Weights of a small GPT-style language model, trained from scratch on English Wikipedia.
Size: 17 layers, width 224.
Training: a variant of Muon for these matrices, 204M tokens.
Each number is 128 + 24 x the weight over its row's rms, rounded and kept within 0 to 255. Layers, rows and columns count from 0. The size above them is the row's rms in percent of the matrix's.

# layer 8 attention key, 256x224, rms 0.152, rows 97-102, columns 112-223
size [ 75  78  68  79  71  78]
[[111  92 116 115 118 100 144 121  93 157 109  87 147 131 107 109 139  84 167 159 171 125 104 101 128  92 132 157 149 112 144 136  90 135 112 134 116 167 103  62 130 151 115 123  85 153 182 141 189 119 143 117 145 124  80 126 102 109 109 154 134 149 120 174  96 125 143 106 118 122 165 120  98 134 125  93  92 104 118 151 128 113 184 121 132 127 152 139 108  92 120  88 114 118  88 154 134 126 113 133 138  93 151  99 156 140 139 162 114 117 149 152]
 [164 126 165  97 139 121 148 113 151 153  97 149 120 134 107 149 135 116 103 104 114 142 129 140 151  98 138 109 130 139 109 132  83 172 150 179 112 132 116 137 140 162  77 138 121 127 121 146 129 108 143 110 157 139 125 158 159 108 115 145 158 193 119 135  90 112 141  94 114 134  98 104 107 135 104 100 148 125 130 132 135 123 134 104 140 152 132 144 124  79 133 128 148 100  72 121  97 130  98 175 139 103 134 107 142 121 146 134 127 140 124 138]
 [140 102 106 155 106 112 177 145 120 136 151 153 136 120 151 103 127 117 177 122 144 123 106 118 141 160 134 117 120 129 153 106 143 102  53 122 128 116 105 106 132 168 143  86 146 136 137 113 125 138 130 106 108 117 127 154 123 139 166 101 127 116 117 189 113 134 138 136 151 129 162 145 175 170  94 137 118 113 138 134 115 126 110  79 110 123 104 133 129  87 146 107 100 136 171  97 138 126  74 162 102 185 136 127 106 101 130 117 157 132 101 175]
 [121 130  74 117 126 119 117 143 144 109 108 139 119  88  91 118 152 117  90  95 130 117 134 118 128 114 121 108 131 163  99 113 138 150 107 110 162 142 126 142 121 141 123 123 133 102  75 121 133 157 122  74 106 118 124 135 134 120 118 133  95 165 111  95 145 125 146 156 143 154 107 116 116 157 161 128 100 120 132 117 121 121 178 137 114 141 117 162 144  96  85 127  60  95 114 137 145  91 108 117 122 149  96 178 104 142 107 116  98 104 159 124]
 [142 141 134  90 177 126 177 136 141 126 158  96 133  88 137 137 135 161  65 127  98 134 142 110 131 171 123 135 114 172 116 126 119 118  92 126  77 133 142 126 136 146  80 126 150 170 129 134  92 106  96 130 153 102 104 134 111 176 122 131 158 182 173 131  92 131 152 149 155 104 116 134 143 121 115 104 135 143 153 121 131 152 171 155 112 146 125 161 115 146 129 119 129 108 145  94 119 117 110 143 162 128 164 108 122  67 101 117 153 113 137 135]
 [149 150  94 154  84 165 156 120 184  93 176 132 137 120 135 117 110 140 167 161 155 153 141 102 183 133 161 128 126 123 127 117  97 108 108  75 163 142 156 124 129 145 135  70 122 104  88 157 107 115 129 135 122 140 168 134 135 135 122 141 148 116 124 130 115 107 131 123 130 141 145 148 145 108 124 158 122 125 131  96 133 129  83 105 121 136 109 118 138 125 149 151 145 100  91 145 136  91  85 116 128 126 143 122 161  94 150 136 116 143 143  85]]
# layer 8 attention query, 256x224, rms 0.148, rows 98-103, columns 112-223
size [ 88  76  78  73  75  83]
[[128 156  79 127 136 120 107  94 113 114  96 140 115 151 144 157 140 125 145 144 147 165 129 138 156 112 140 138 125 105 122 121 147  97  97  96 144 147 137 126 155 170 113 159 107 157 130  61 121 100 143 119 140 136 131 134 146 165 170 168 116 134  90 115 135 100 145 173 117 131 143 141 157 132 142 128 114 165 143 137 154 100 104  91 109 129 172 162 136 101 126 144 110 154 152 109 169 115 124 143 146 138 105 130 117 129 109  88 124 141 134 124]
 [125 131 153 138 155 131 145 139 133 127 119 103 111 154 152 125 108 151 151 143 137 144 125  80 135 144 137 139 138 205  96 127 135 157 132 107 185 128 148 120 104 122 128 197 122 135 104  79 146  84 119 119 143 155 113 142 135 123 125 127 171 161  65  99 131  83 101 149 125  72 159 123  88 128 117 124 142 120 106 137 140 164  98 110 117 119 108 188 118 104 161 159 113 147 143 109 142 132 122 142 139 102 151 137 114 101 138 148 157 141  87 141]
 [150 116 132 147 108 101 140 140 132  95 117 162 113 172 115 150 136 149 126 149 171 142 116 160 135 133 109 152  76 110 129 105 133 114 127 124 145 133 139 110 141  97 120 143 118 118 125 142 118 130 152 170 139 133 155 137  84 113 168 108  79 101 135  96 162  92  77 136 147 140 108 183 132 104  90 134 110  81 149 153  92 143 130 145 139 118 122 110 138 143 139 123  92 132 139 124 156 139 129 114 121 145 120 135 122 102 138 134 160 152 160 179]
 [137 128 152 124 163 133 178 179 133 104 115 125  94 135 149 159 125 121  99 155 138 130  82 154 150  89 161  99 131  97 121 165 126  80  87  92 148 158 141 138 116 118 145  98 112 165 107 150 131 131 126 133 169  93 164 128 143 132 199 157 131 113 134 116 159  87 159 147 119 113 144 131 148 129  94 105 143 101 145  84 123 137 114 149 139 120 118 121 128  80 112 102 121 186 131 115 149 132 120 154 102 117 126 147 115 146 118  93 118 112 138 117]
 [111  93 140 121 168 101 119  85 127 135 147 138 156 166 122 141  72 155 113 134  94 121  82 109 118 112 143 120 115 156 167 127  98 112 111 129 113 155 145 164 146 109 140 102 108 130 111 135 112 122  94 165 127 105 108 166 140 142 150 118 132 167 144 186 132  63  81 148 141 141 114 104 139 116  93 116 160 115 183 140 104  64 110  96 130 142 103 105 166 138 138 164 129  89 135  81 124 151 131 120 139 167 114 112 141 127 151 131 166 155 109 126]
 [109 154 147 146 113  91 123 127 137  85 150 126 151 138 151 137 125 158 133 143 169 134 174 103 123 139 113  92 150 131 143 155 110 112 111 104 140 132 135 157 141 157 118 135 131 100 136 131  98 140 124 129 156 138 121 132 160  93 143 130 159 104 153  85 180 124 136 155 122 111  81 128  86  71 112 136 157 132  96 121  96 103  80 143 161 117 121 186 156 103 109 120 157 131 155  82 125 136 114 159 159 146 130 137 133 136 143 150 140 102 130 138]]